Weights of a small GPT-style language model, trained from scratch on English Wikipedia.
Size: 8 layers, width 128, MLP 256 GELU.
Training: a variant of Muon for these matrices, 5890 steps.
Each number is 128 + 24 x the weight over its row's rms, rounded and kept within 0 to 255. Layers, rows and columns count from 0. The size above them is the row's rms in percent of the matrix's.

# layer 5 MLP down (transposed), 256x128, rms 0.0886, rows 3-27, columns 0-63
size [ 98  83 114 100 109 108  79  97 105  96  90  89  95  97  86 108 112  87  74 122 104  92  95 105  86]
[[105 145  74 121  92 167 120 154  97 141 149 146 108 135 189 123  81 120  95 100 140 157 112 144 104 128 164 143 112 130 174 149 127 133 110 138 122 165 176 105 120 138 148 115 154 166 126 129 120 104  96 118 138 116 142 118 131 136 101 144 207 130 156 150]
 [110 136 132 142 123 112 106 144 116 156 140 146 113  90 104 167 123  94  96 121 131 159 134 121 123 115  66 167 137 138 108 141 158 132 116 150 112 146 123 156 146  99 113 114 133 156 145 115 137 135 141 145 110  99 148  98 103 104 106  86 142 135 179 124]
 [144 146 136 136 200 126 176 111  97 106 133 110 128 165 106 114 119 110  63 135 121  88 139  80 142 140 126 136 107 114 164  73 105  93 144 143 120 143 109  87 117 142 127 152 150 136 116 154 136 150 144 152  94 149 136 102 102 128 124 153 146 130 122 142]
 [105 143 123 142  96 144 109  98 131 162 139 143 137 122 133 119 132  97 115 115 117 116 156  98 122 114 112 134 130 135 124 133 121 126 129 160 133 109 162 122 114 124 121 160 136 175 102 184 147 120 144 147  99 120 112 109 147 106 123 118 131  56 134 104]
 [137 137 136  97  95 154 137  86 158  93 114 106 138 147 155 159 138  94 150 116 128 159 120 101 122  86 112 146 138 157 116 135 106  91 131 156 124 124 123  85 171 157 105  72 152 109 129 102 104 100 168  91 174 109 101 104 153 110 148 162 130 140 153  90]
 [142 113 148 118  59  88 116 108 154 120 114 136 128 111 161 118 113 125 195 112 131 126 126 132 129 137 125 154 155 139 117 118 145 141 148  78 136  99 145 150 104 118  94 127 154 136 169 126 109 152 131  82 146 130 135 151 127 120 125 161 124 168 111 129]
 [112 177 143 144 126 136 104 138 129 151 110 129 132  81  95 145 125  84 185 109 101 161 124 138 100 111 122 146 187 172 133 156 108 147 127 141 138 154 111 153 120 114 149 152 102 112 120 102 113 108 105 101  78 125  97 155 101 166 120 141 154 116 159  84]
 [ 87 165  67 145 116  75  72 119 114 113 148 124 136 120  91 121 140  80 116 111 140 174 125 107 171 107 119 112 155 145  93 149 125 137 144 165 104 159 133 122 147 132 136  93 161 142 128 152 123  78 113 124 114 139 138 103 150 164 167 148 123 182 101 174]
 [156 171  99 155  89 159 187 118 158 160 142 143 132 106 150 161 100 112 173 108 149 122 135 125 182 128 114 132 112 141 137 111  81 127 129 108 158 138 117 147  97 136 141  68 179  92 111 100 131 124 112 134 127  82 159 100 116 161 102 121 156 141 194 137]
 [125 159 143 140 139 110 178 131 136 143  99 162 120 127 100 145 105 130 101 155 128 142 126 111 141 111  97 136 120 188  79 148 141  91 128 152 116 130 171 114 122 151 103 158 135 143 127 145 121 134 159 151 122 126 142 102 112 120 129 121 133 106 105 113]
 [137 141 130 101 130 102 118 139 133 126 121 102 130 139 111 142 125 148 134  89 108 166 177  96 105 122 150 122 155 148 142  84 148 168 191 109  85 166 149 132 133 142 133  96 163 119 115 192  87 142 167 149 125 111 146 111 117 154 112 110 125 115 106 136]
 [130 126  77 106 152 150 124 157 141 141 139  89 171 107 125 130 112 139 161 115 151 108  77 126 139 124 121 131 132 131 146 114 117 140 121 105 133 137 104 146 130 126 128 161 130 105 143 152 130 141 161 104 166  98 148 122 151 161 141  93 154 109 134 118]
 [127 101 102 101 149 118 127 144 113 118 146 100 158 147 130 103 152  98 138 108  67 104  90  94 129 150 152 193 145 147 131 155 139 154 116 157 122 144 101 148 130 157 125 130  94 131 153 108 130  89 137 129 109 124 110 121 107 114 149 107 123 106 112 110]
 [120 150  99 117  93 108 104 121 122 131 120 136 151 150  67 140 140 108 145  94 148 105 103 136 103 118 108 145 125 146 101 184 130 138 135 120 130  98 128 101  76 111 177  87 115 161 125 110 112 112 139  64  90 132 108 107 136 121 150 130 152 130 151 111]
 [101 148 162 139 118 120 172 154  77 123  99 186 146 121 118 141 135  90 142 140 120 150 155 104 122 126 142 151 128 136 119 138 114 114 129 130 108 155 105 120 134 121 128 134 112 164  95 106 106 148 111 160 135 161  48 175 147 134 157 107 120 101 160 113]
 [150 113 151 111 131 114 122 134 119 173 137 128 169 132 111 138 121 159 129 132 147 115 145 117  90 114  99 116 152 143 135 125 123 120 159 110 123 110 123 135 151 149  98 123  57  87 151 148  96  92 119 124 116 121 206 137 131 134 138 147 161 154 106  93]
 [160 149 110 134 145 121 103 122 103  92 188 147  96 131  99 161 106 113 101  95  66 112 121 134 143 131 119 161  96 141 153 166 136 118 108 119 125 159 131 134 139 131 120 157 122 131 157 147 171 119 136 120 134 127  69 120 159  96 142 116  78 122 160 153]
 [132 116 111  87 109  90 121 107 143 123 154  90  88 145 149 131 112 133  96 133 119 126 134 109 154 159 123 119 113 100 129 102 147 112 122 132 144 160 154 130 133 183 123 123  75 119 121 120 120 131 110 109 159 164 155 149 134 116 105 133 131 158 147 150]
 [160 120 162 125 122 137 133 109 189  95 105 145  84 129 143 151 121  68 142 107  88 154 146 107  79 111 122 127 163 139 148 120 108 138 126 158 140 120 104 157 181 124 148 122 107 154 188  75 114 141 129 122 115  71 105 167 120 140 104 128 150 113 137 170]
 [ 99 118 127  91 124 109 115 104 107  92 149 142 116 126 107 133 182 137 126 121 100 157 134 126 120  98 155 128 158 136 142 126 140 150 121 110 182 133 166 131 175 152 109 159 146 140 141  77 128 126 116 144 152 141 159 116 129 133 142 107  92  76 143 114]
 [122  99 137 136  97  77 159 112 122 118 110 158 163 118 111  98 137 140 129 126 161 145 168  99 162 118 123 178 137 148 153 151  98 164 129 100 100  77 141  87 136  89 180  83 128 116 130 100 148 142  95 140 139 145 102  82 134  81 131 143 160 116 139 157]
 [143 108 142 157  84 141 135  96 184 107 166 119  91 160 136 128 142 158 122 117 166 114 164 120 107 155  98 103 117 138 151 114  89 146 136 129 111  85 129 117 139 166 143 123 156 132 127 100  96 123 158 125 146  97 113 152 145 128 119 177 112 153 165  98]
 [136 155 152  97 133  90 128 110 107 136 102 109 133 170  91 162 137 111 137 107 133 149 143 123  90 122 121 165  93 139 107 133  77 159 168 150 135 138  96  98  97 153 144  84  93 143 118 153 166 121  96 141 125 172 138 118 120 122 147 149 144 139 128 108]
 [179 142 100 199 126 120 120 114 122 101 140  93  99 143 155  97 112 158 134 141 115 123 105 159 112 153 120 134 125  94 121 151 148 160 133 101 125  88 151  98 120 149  84 141 101 111 126 185 113 133 100 129 107 147 158 144 132 132 106 103 114 142 118 130]
 [116 152 128 105  93 155 122 130 105 100 127 123 101 129 128  94 121 125 152 143 103 114 122 108 111 147 130  83 137 111  76  73  87 122  97 157 126 125 133 154  76 113 128 126 107 119 137  95 131 142  88 128 117 131 136 149 171 118 163 106 138 113 103 145]]
# layer 5 MLP up, 256x128, rms 0.133, rows 4-27, columns 0-63
size [ 87 108 106  96 105  74  96 111  86  98  90  90 103  85 107 107  98  96 119 103  86  97 105  85]
[[112 133 104 161 153 123  97 134 111 114 111 118 162 104 103 132 139 157 163 139 182 137 108 183 172 131 122 134  95  87 126  93 145  99 128 114 101 123 117 128  99 123 159 116 143 110 107 104 147 142 153 115 141 128 150  93 126  70 137 153 103 159  99  79]
 [159 124 155 131 110 106  93 130 135 111  90 145  91 156 121 120 132 128 139 149  98 125 146  87 117 118 124 104 123 152  86 101 153 121 117 120 157 131 128  87 104 116 130  69 132 135 129 122 179 106 153 137 133 146 145 138 141 149 185 109 123  84 142 100]
 [185 154 139 155 100 172  77 153  96 100 116 133 137 143 122 135 129 171 141 113 165 134 125 179 154 150 126 130 159 147 163 120 162 145 119 152 176 143  90 123 109 107 122 114  70 156 128 146 117 113 136 128 135  92 143 140 121 152  91 109 134 103 128 155]
 [137 137 162 142 147 170  83 119 111 101 102 105 128  99 130 124  80 189 129 133 104 164 119 114 126 111 167 143 150 143 108 132 146 153 149 148 143 136 115 105 120 126 157 124 142  77 116 143 124 139  83 145 132 126 106 166 144 127 130  96  58 148 167  73]
 [107 139 118  91 151 135 107 122 166 162 123 116 126 119 172 122 137 119 118 155 124 106 132 115 133 102 184  96 142 170 160 194 185 174 124 164 109  96 118 138 123  91 117 149 134 140 127 151 124 166  90 146 136 142 112 141 107 134 157 115 103 134 159 145]
 [109  74 131 109 143 114 126 117 123 116 128 131 117  89 120 113 168 143 164 125 119 113 107 106 144 120 128 115 156 123 120 164 170 110 104 130 143 132 110 181 117 156 128 138 133 147  76 130 150 106  88 151 169 154 157 129 145 143 140 140 157 178  71 118]
 [157 127 135 120 149 109  89 123 144 143 112 107 155 137 105 105 112 172 107 116 122 170 159 165  90 133  87 120 134  97 123 125 113 101 138 152  91 153 124 114 131 157 117 140 144  99  72 126 135 162 151  97 125 148 153 120 184 122 167 111 136 138  95 136]
 [183 133 124 106 163 136 137 102 113 143 114 130  99 118 164 132 167  83 135 113 139 127 106 131 126 172 148 112 158 168 117 162 132 150 109 134 111  91 134 161 155  78 125 112 141 123 134 125 164 111 140 166 127 122 106 115 114 137 127 118 169 157 141 185]
 [163 110 134 142 115 135 120 155 157 142 147 114 116 125 133 176 151 107 168 133 124 159 168  99 158 130  82 103 125 154 153 122 177 148  84 121 105 150 131 128  80 137 121 124 127 117 162 100  99 102 126 138 126  74 135 151 145  97 118  92 177 132 152  78]
 [157 102 118 130 140 139 126 156 117 115 143 111  91  54 125 165 158 113 135 159 125 115 140 120 152 115 134 118 102 160  96 116 116 170 124 155 150 134 144 168 191 102 112 135 122 137 150 125 155 113 149 148 114  82 110 140 145 121 131 131 115 101 149 137]
 [117 129 159 130 105 151  86 108 150 156 126 160 151 121 133 107 132 122 148 103 139 143 168 170 171 137 128 152 122 126  93 126 110 135 138 149 138 163 142 159 141 109  93 128  81 128  79 135  82 107 130 140 126 137 134 117 114 128  90 148  86 133 142 143]
 [127 129 101 130  76 156 173 152 159 138 138 120 123 167 140 119 111 161 114 181 153 114 109 135 121 154 145 110  99 139 143 139 148 109 132 122 179 106 154  70 164  95  95 106 143 126 160 154 128 132 136 113 129 105 155 105 158 154 114 143 136 156 133 124]
 [119 140 101 135 145 157 120  83 118 164 151 130 114  81 114 103 171 131 134 170 152 144 149 133 110 186  96 129  93 138 106 149  89 145  86 142 101  86 129  89 105 141 103 156  93 131 136 110 153 144 146 162  86 135 143 150  91 110 146  88 143 139 150 139]
 [170  98 109 149 130 127 102 126 189 142 135 151 123 151 158  81 154 173 103 128 182 132 117 114 151  99 113 131 129 110 190 124 145  79 109 127 155 128 136 154 158 141 142 136 122 106 117 128 138 154 172 114 116 138 169 151 122 150 150  97  94  80 115 117]
 [139  75 142 148 178 113 130 179 112 117 146 103 157  97 137 112 153  96 127  98 124 135 169 135 135 147 145 168 166  89 161 154 149 110 119 135 116 156 137 166 143 162 145 134  85 151 137 149 114 131  98 167 105 147 114 142 141 127  93 126 134 132 145  89]
 [146 121 166 155 142 129 127 146 137 102 108 141 121 140 111  88 156 121 129 141 106  96 128 160 124 122  87 120  95 140 121  68 110 116 158 174 156 107 137 182 169 115 110 127 140 115 110 119 134 130 166 133  86 148 135  96  89 140 163 157 106 138 192 102]
 [167 130 126 120 106 193 121 129 134 137 125 170 134  92 110 106 104 124 132 118 102 145 116 129 109 143 145  83  89 157 115 155 122 131  97 120 167  87 102 158 153  93 165 110 154 175 129 163  78 140  94 158 109 129  87 125 124 111 149 148 122 158 135 170]
 [108 167 107 141 143 106 157 111 159 115  97 137 122 123  91 101  93 138 163 102 114 124 161 131 153 117 153 138 153 125 153 114 155 114 137 120  96 123 119 121 181 115 131 158 139  95 163 161 151 164 129 104 157  85 122 106 170 136 105 125 124 135 105 180]
 [149  99  92 126 150 133 129 111 125 147 134 181 144 123 162 145 150 124  77 145  95 154 126 132 123 112 123 152 162 158 102 136 112 133 104  97 131 151 105 166 145 168 129 117  98 152 122 137 151 114 127 122  99 131 147 111 153 117 128 119  98 140 158 151]
 [137  98 111  90 110 143 113 157 101 107 113 132 161 150 101 158 108 138 133 121  99 159 141 116 122 120 112 161  89 172 139 105 149 120 112  68 130 130 109 160 101 114 143  97 137 138 164 135 147 121  69 159 137 150 131  67 115 137 116 152 138 140 124 148]
 [103  89 135 161 142 149 123 137 144 150 141 135 118  99 139 120 144 162 123 118 152 116 136 144 143 152 104 112 135  63 129 154 130 117 123 146 135 126 182 187  77 132 145 148 135 128 135 132 173 132 131 124 112 176 125 135 132  88 103  97 108  87 138 148]
 [104 128 141 150 150  98 106  92 151 101 116 135 159 151  91 132 177 160 169 123 120 160 139  93 127 122 150 125 102 106 164 133 130  99 140 124 129 114  99 131 124 127 127 131 101 168 138 121 117 102 160 110 100 155  87 143 101 118 147 162 146 110  88 140]
 [150 126 105 141 128 178 103 144 109  85  92 134 162 133 140 124 156 128 121 147 141 130 139 137 145 100 126 138 157 118 142 123 128 107 127 155 143 170  81 115  90 114 138 123 151 131 104 141 120  90 130 132 102  79 139 128 146 144 157  70  99 113 122 147]
 [180 122 117 150 143 101 108 152 185 141 123 136 144 114  76 118 127 113 115 136 114 101  98 139 108 121 115 121 108 122 168 134 144 142 122 114 137 140 121 144 121 140 159 100 141 135 134 142  86 126 144 129 134 151 124 166 111  91  92 152 125 137 112 131]]